Weights of a small transformer language model.
Size: 20 layers, 6 heads of 32, MLP 512 SwiGLU, vocabulary 2878, 9.99M parameters.
Architecture: no biases in attention or MLP, untied embeddings.
Training: a variant of SOAP for these matrices, 213M tokens, 6489 steps.
Each number is 50 + 12 x the weight over its row's rms, rounded and kept within 0 to 99. Layers, rows and columns count from 0. The size before them is the row's rms in percent of the matrix's.

# layer 5 attention query, 192x192, rms 0.0774, rows 0-16, columns 0-95
083:62 70 54 72 46 40 50 52 64 53 52 57 54 57 52 51 44 41 56 45 46 52 38 61 63 57 58 25 60 51 55 60 45 42 50 59 29 51 43 42 44 33 37 35 40 55 51 35 36 43 28 73 59 37 53 56 57 34 57 57 38 27 27 71 37 43 38 68 65 43 24 43 55 52 61 58 39 44 37 51 40 42 43 54 40 59 34 37 34 48 59 46 52 53 53 70
086:28 47 47 51 37 50 46 52 38 38 65 63 46 43 38 44 32 53 33 61 50 66 54 32 53 28 67 67 59 54 46 54 81 45 27 48 28 50 59 39 34 53 49 47 42 48 52 47 47 59 54 51 48 68 36 38 19 51 44 29 45 68 48 58 62 56 68 53 21 56 57 54 53 63 18 62 42 67 59 71 38 52 37 54 44 43 67 58 54 44 51 64 50 35 66 60
086:31 40 50 25 46 48 71 61 42 50 39 42 69 46 47 22 64 52 65 59 45 33 22 28 45 71 61 66 58 46 56 56 41 52 55 32 51 48 64 37 51 39 40 37 40 64 49 57 62 69 75 46 69 50 66 43 73 59 42 60 38 59 59 56 57 47 71 48 33 35 46 49 38 37 48 39 66 61 67 44 42 54 59 45 46 55 56 60 64 38 56 56 47 41 50 17
086:50 30 38 32 46 40 39 58 42 50 50 36 42 38 57 48 49 40 48 62 61 28 37 41 49 46 64 50 65 55 52 40 34 53 40 39 28 51 77 50 56 48 59 48 54 63 56 51 52 41 49 45 29 54 60 15 42 68 49 50 59 76 55 70 61 46 58 82 60 49 63 71 33 41 52 59 68 52 58 40 70 55 31 62 56 45 54 38 59 58 45 63 58 63 43 37
091:25 23 56 27 59 63 45 50 53 38 70 45 54 53 42 44 45 55 61 73 32 64 44 47 52 70 38 62 76 56 65 62 56 44 60 46 56 53 40 32 46 71 36 43 55 48 33 50 46 58 69 45 34 51 34 44 56 48 50 57 58 53 65 33 65 61 46 47 34 55 52 45 31 47 26 44 35 48 67 61 58 57 67 51 41 58 60 37 62 48 59 61 75 54 49 44
083:35 45 48 63 51 56 73 63 56 45 59 58 69 50 48 54 56 62 56 58 52 60 33 31 44 58 58 51 57 45 48 36 49 52 72 34 51 62 58 59 28 53 39 50 43 45 34 63 46 52 49 52 41 43 50 53 48 33 62 43 56 61 65 44 43 56 64 40 17 60 31 65 65 38 37 56 51 34 71 46 32 36 68 57 70 42 42 54 50 48 43 44 32 46 39 52
092:61 55 34 54 41 55 38 45 50 32 55 55 50 42 47 43 43 45 52 49 55 49 65 45 56 38 42 52 49 57 25 81 31 56 56 50 59 40 38 61 39 50 64 48 59 41 41 37 42 34 53 40 63 58 37 87 60 63 44 38 46 26 37 30 38 66 52 62 38 55 48 56 29 52 37 64 57 61 46 49 76 59 64 41 64 21 53 53 48 78 45 37 38 47 58 52
087:61 54 53 58 54 58 60 61 54 38 45 64 55 72 35 54 51 34 39 44 41 46 35 42 73 54 44 56 71 52 33 56 36 39 41 51 59 60 52 56 64 54 44 67 45 40 53 51 68 48 46 33 45 44 31 66 55 41 66 52 60 43 62 39 49 36 52 51 87 54 41 49 59 57 46 48 17 31 68 44 25 56 38 68 41 35 27 50 55 64 65 50 42 49 66 64
103:48 48 37 56 45 55 49 46 56 57 67 64 47 61 45 41 45 57 29 52 67 53 74 75 51 43 55 26 39 43 68 41 73 70 64 35 43 36 43 48 69 61 68 73 54 54 52 25 49 47 69 51 67 52 58 53 64 47 38 53 62 55 35 47 63 52 50 32 60 49 53 56 49 70 75 50 62 50 56 55 54 64 54 39 52 42 55 62 49 54 50 66 45 59 45 51
087:71 55 43 53 38 69 61 53 48 68 63 50 47 59 42 27 38 42 46 42 44 60 63 70 21 64 49 53 38 40 58 41 56 48 59 53 61 61 60 43 47 48 44 54 60 50 52 35 31 52 39 33 40 67 20 56 39 61 45 45 54 41 40 51 43 35 54 60 68 62 67 45 43 48 56 54 34 72 57 42 51 52 39 22 31 39 53 23 43 72 33 57 57 43 66 64
096:47 52 22 30 40 53 51 47 30 52 50 45 59 42 59 30 19 46 44 34 41 49 39 27 55 53 57 64 64 50 55 68 49 38 52 53 38 57 75 76 63 67 48 59 42 54 67 55 52 45 55 53 37 47 41 40 50 43 52 41 48 52 59 48 54 58 67 64 46 58 54 40 47 75 59 45 38 41 54 49 57 39 43 33 72 32 35 41 40 42 34 69 57 47 36 42
089:63 53 73 33 49 38 49 50 45 64 49 32 51 55 64 27 66 50 65 59 50 41 40 59 27 47 36 43 53 62 43 56 62 77 57 51 57 52 51 45 65 58 38 37 58 53 55 42 26 57 44 78 52 41 43 47 60 60 41 41 46 41 42 33 67 61 52 62 31 41 48 63 25 64 64 64 44 53 38 36 74 64 58 55 54 46 71 48 47 48 41 18 46 47 49 37
101:68 49 38 30 50 32 55 48 25 55 41 60 44 24 54 39 32 33 62 53 35 37 32 44 59 56 59 28 51 56 40 67 36 62 47 38 43 42 45 32 49 63 51 52 51 25 50 34 64 62 68 49 53 59 44 51 39 45 55 74 60 54 55 52 53 34 53 38 67 55 49 25 46 71 80 57 59 53 46 66 68 43 65 60 66 50 58 41 53 55 34 46 66 60 57 52
111:60 48 53 40 51 37 37 40 34 63 53 69 50 61 56 61 26 66 47 59 53 53 56 52 50 65 38 71 44 55 40 56 43 77 40 38 34 47 41 63 20 46 65 55 65 47 69 49 55 60 43 47 42 73 46 48 40 68 53 68 65 53 51 57 42 51 63 51 46 78 73 35 54 69 45 69 47 51 51 37 59 58 52 71 65 48 59 35 46 56 60 31 67 40 46 47
099:31 56 52 46 64 48 57 41 38 31 42 45 46 55 58 57 60 39 33 65 42 63 53 33 52 51 36 42 63 51 58 62 67 33 54 81 48 57 47 51 35 35 57 45 68 32 44 68 71 56 42 38 55 16 49 66 55 58 53 24 47 38 70 52 60 25 53 46 47 55 66 31 59 50 32 56 40 55 45 56 39 46 27 33 41 59 42 66 25 45 50 48 42 50 48 38
103:46 34 43 61 45 39 36 45 53 46 37 52 44 61 31 40 44 40 49 41 62 31 38 69 41 74 70 46 50 57 49 49 70 58 51 64 49 65 70 32 54 38 65 59 55 33 38 46 59 44 35 35 43 59 56 44 26 46 42 35 53 62 53 73 58 59 31 68 54 63 46 52 38 41 64 66 50 55 45 36 40 56 43 48 37 59 54 60 60 52 64 59 60 54 59 63
075:35 58 61 50 37 53 38 35 37 42 58 42 45 53 75 51 57 40 48 41 52 47 47 69 62 36 59 60 36 48 49 59 50 51 34 75 44 40 49 29 45 44 70 65 52 60 53 38 39 55 38 72 36 61 62 60 46 64 34 46 50 69 62 41 54 49 32 69 49 53 55 30 73 51 49 41 50 51 69 63 42 47 50 59 47 45 21 44 55 48 52 38 52 44 55 75
# layer 5 attention key, 192x192, rms 0.081, rows 0-16, columns 0-95
085:37 71 56 63 32 66 55 46 43 44 53 64 47 18 20 32 45 42 53 70 76 47 54 52 52 38 70 38 50 40 59 53 66 48 58 69 62 50 48 35 44 50 58 33 49 41 57 48 26 63 31 38 48 31 52 41 65 76 62 58 36 57 38 72 21 58 60 35 56 40 47 43 61 55 53 49 62 36 53 57 48 37 66 50 38 50 42 66 47 64 43 70 47 44 55 76
094:55 31 47 41 62 68 66 54 27 69 42 46 41 44 29 52 52 40 49 74 42 48 70 43 49 51 42 37 61 62 35 51 64 78 62 42 63 42 44 47 43 43 59 47 48 38 36 50 68 51 32 54 49 50 55 62 43 66 37 33 43 26 50 42 49 52 40 46 68 57 39 39 54 25 48 50 62 46 34 44 36 48 52 63 36 47 51 59 53 40 60 50 42 45 45 56
091:53 76 68 54 36 63 42 65 56 37 54 62 41 39 25 49 63 58 39 59 52 46 45 13 48 43 71 58 56 41 55 54 39 45 38 41 37 59 43 54 43 66 38 67 51 45 51 33 34 45 48 51 51 51 61 56 58 52 45 58 29 59 71 68 43 47 74 59 38 33 74 41 33 48 63 43 38 60 49 75 37 81 55 57 56 41 57 49 53 45 37 46 49 43 53 44
099:45 47 50 48 46 31 45 52 66 56 70 52 58 42 63 38 40 71 59 40 53 42 57 67 53 48 77 57 42 29 52 45 50 54 59 60 62 35 47 25 43 54 41 53 41 40 53 31 33 57 42 49 50 35 48 49 61 64 50 54 38 74 50 54 46 60 43 48 38 51 48 52 59 45 52 47 51 59 62 55 41 76 49 39 41 66 61 59 62 66 56 36 52 36 47 83
106:52 50 46 46 31 49 48 59 54 59 35 43 46 48 47 58 48 61 49 55 61 54 62 32 53 45 48 60 34 36 55 35 51 47 44 62 65 55 31 48 47 59 34 61 67 18 40 51 54 58 62 41 69 58 39 50 39 58 65 57 29 64 62 72 37 35 42 52 46 27 70 39 44 67 67 60 60 37 45 49 58 58 68 54 53 35 43 67 65 55 59 33 61 40 79 49
091:57 39 56 58 36 56 36 55 70 44 26 49 31 40 41 55 53 39 58 52 66 31 76 55 41 51 57 43 45 39 57 50 51 64 39 38 45 60 28 57 40 39 35 61 26 39 50 26 48 47 66 64 73 50 48 53 52 55 50 60 32 51 51 52 35 25 53 52 27 38 55 54 47 52 52 55 54 55 47 51 66 74 55 52 49 41 63 59 63 51 58 34 58 46 45 58
084:42 64 32 68 54 39 42 64 55 50 44 66 60 48 62 12 47 43 48 46 40 68 55 51 53 59 35 49 48 36 48 49 40 44 41 34 65 53 68 48 56 59 56 57 30 57 64 55 62 49 37 34 47 55 56 32 24 56 52 47 58 34 37 27 51 47 66 38 50 52 44 68 34 55 44 50 55 50 58 40 46 43 51 38 27 57 51 40 45 49 24 69 63 55 49 24
086:28 53 50 62 48 56 51 56 68 51 79 53 73 73 78 35 76 52 52 41 39 55 47 55 54 49 50 35 40 45 55 47 58 39 49 49 73 46 46 37 50 43 52 49 57 47 34 49 37 67 36 66 47 57 62 58 74 54 43 56 44 72 52 52 56 63 40 37 45 56 65 53 72 35 49 59 52 45 42 58 70 43 66 24 45 63 54 50 60 50 48 31 47 56 43 52
094:48 60 57 59 63 35 63 56 43 47 59 62 45 59 64 50 46 35 36 35 31 51 48 43 62 58 49 52 48 52 40 59 45 46 58 48 43 52 61 35 31 45 50 37 35 53 41 54 41 51 55 34 23 47 45 66 58 49 47 56 40 07 51 46 50 59 69 57 48 66 52 45 48 54 31 50 40 50 57 54 34 37 62 42 57 57 30 63 50 69 54 40 42 41 46 58
085:66 59 50 48 31 27 50 76 44 50 59 38 49 37 69 57 49 60 46 50 30 57 51 64 66 35 63 42 45 49 35 45 50 64 40 49 60 63 39 59 55 55 33 44 64 46 63 61 48 43 50 38 68 49 46 57 70 41 66 53 35 33 32 37 59 53 26 46 43 55 35 42 43 48 53 57 45 71 42 50 37 34 57 60 69 60 39 50 50 56 45 46 62 39 58 58
086:54 44 44 66 54 36 45 37 62 53 55 57 56 55 61 61 46 66 48 57 54 29 45 54 58 48 43 59 82 37 62 57 55 41 28 36 49 56 66 62 50 59 47 64 51 66 53 26 63 53 63 44 47 49 41 45 60 63 66 41 60 47 62 86 53 51 65 52 51 57 25 71 41 72 55 35 66 52 72 51 55 56 54 42 55 52 73 41 42 40 54 58 67 50 25 41
081:67 48 56 55 43 50 41 68 37 42 49 57 31 47 53 60 67 37 36 42 53 63 36 60 52 39 65 48 49 39 62 52 33 49 55 51 39 45 32 54 40 32 70 48 63 34 74 68 50 38 51 56 39 37 50 36 35 68 54 37 46 50 73 55 51 41 58 54 46 62 65 76 43 69 62 59 64 44 58 67 38 55 48 61 39 43 60 58 60 52 51 37 55 31 60 44
112:65 58 38 35 56 35 33 34 40 36 53 70 58 58 51 35 47 33 37 44 46 24 34 49 51 45 55 61 73 47 34 30 36 55 54 36 36 45 55 45 19 73 43 63 34 45 52 63 52 35 54 55 57 60 46 61 36 55 50 57 57 52 44 58 48 35 36 46 49 47 37 66 50 52 66 53 53 40 54 61 49 71 65 61 26 51 43 57 49 62 60 54 54 25 67 64
114:53 56 58 33 43 44 32 50 35 33 48 52 62 51 65 56 48 51 45 46 48 35 50 51 81 47 46 62 61 43 50 62 40 46 71 45 25 43 32 79 41 58 56 56 64 66 44 57 64 66 33 58 55 44 43 49 45 55 41 48 54 54 44 48 48 55 40 65 38 66 41 44 63 57 39 75 58 55 75 41 45 62 64 62 44 47 36 26 56 58 68 86 46 41 44 49
096:50 57 64 39 42 67 57 43 44 62 26 53 41 53 52 79 53 43 59 50 47 48 65 54 32 61 67 44 73 68 42 47 78 65 49 37 65 54 36 57 43 45 70 65 36 57 48 48 50 40 44 33 51 43 51 49 48 38 49 56 48 54 30 43 49 45 56 46 42 47 48 35 47 48 51 63 39 60 41 51 56 48 36 45 52 09 81 45 65 32 37 55 41 51 47 53
098:66 62 51 31 31 48 40 57 49 45 45 37 70 35 57 33 59 60 64 45 50 53 49 33 56 55 34 27 41 48 56 52 41 54 43 48 63 62 51 35 44 53 31 41 52 38 59 61 53 48 51 40 64 66 71 48 78 46 37 47 39 46 52 76 41 43 65 61 38 34 65 34 53 56 41 58 35 37 43 55 60 37 50 56 38 51 60 44 55 49 40 58 53 72 56 71
079:38 65 68 51 52 52 35 34 42 63 60 66 44 55 50 51 68 43 53 40 47 21 57 59 58 42 36 33 53 46 46 73 45 57 47 66 34 40 65 74 45 45 40 72 58 44 56 45 28 35 73 55 37 28 55 48 53 61 34 55 63 70 66 52 45 42 34 50 43 60 44 45 40 59 67 41 33 35 34 48 59 51 52 38 37 66 50 40 25 58 60 45 47 59 46 49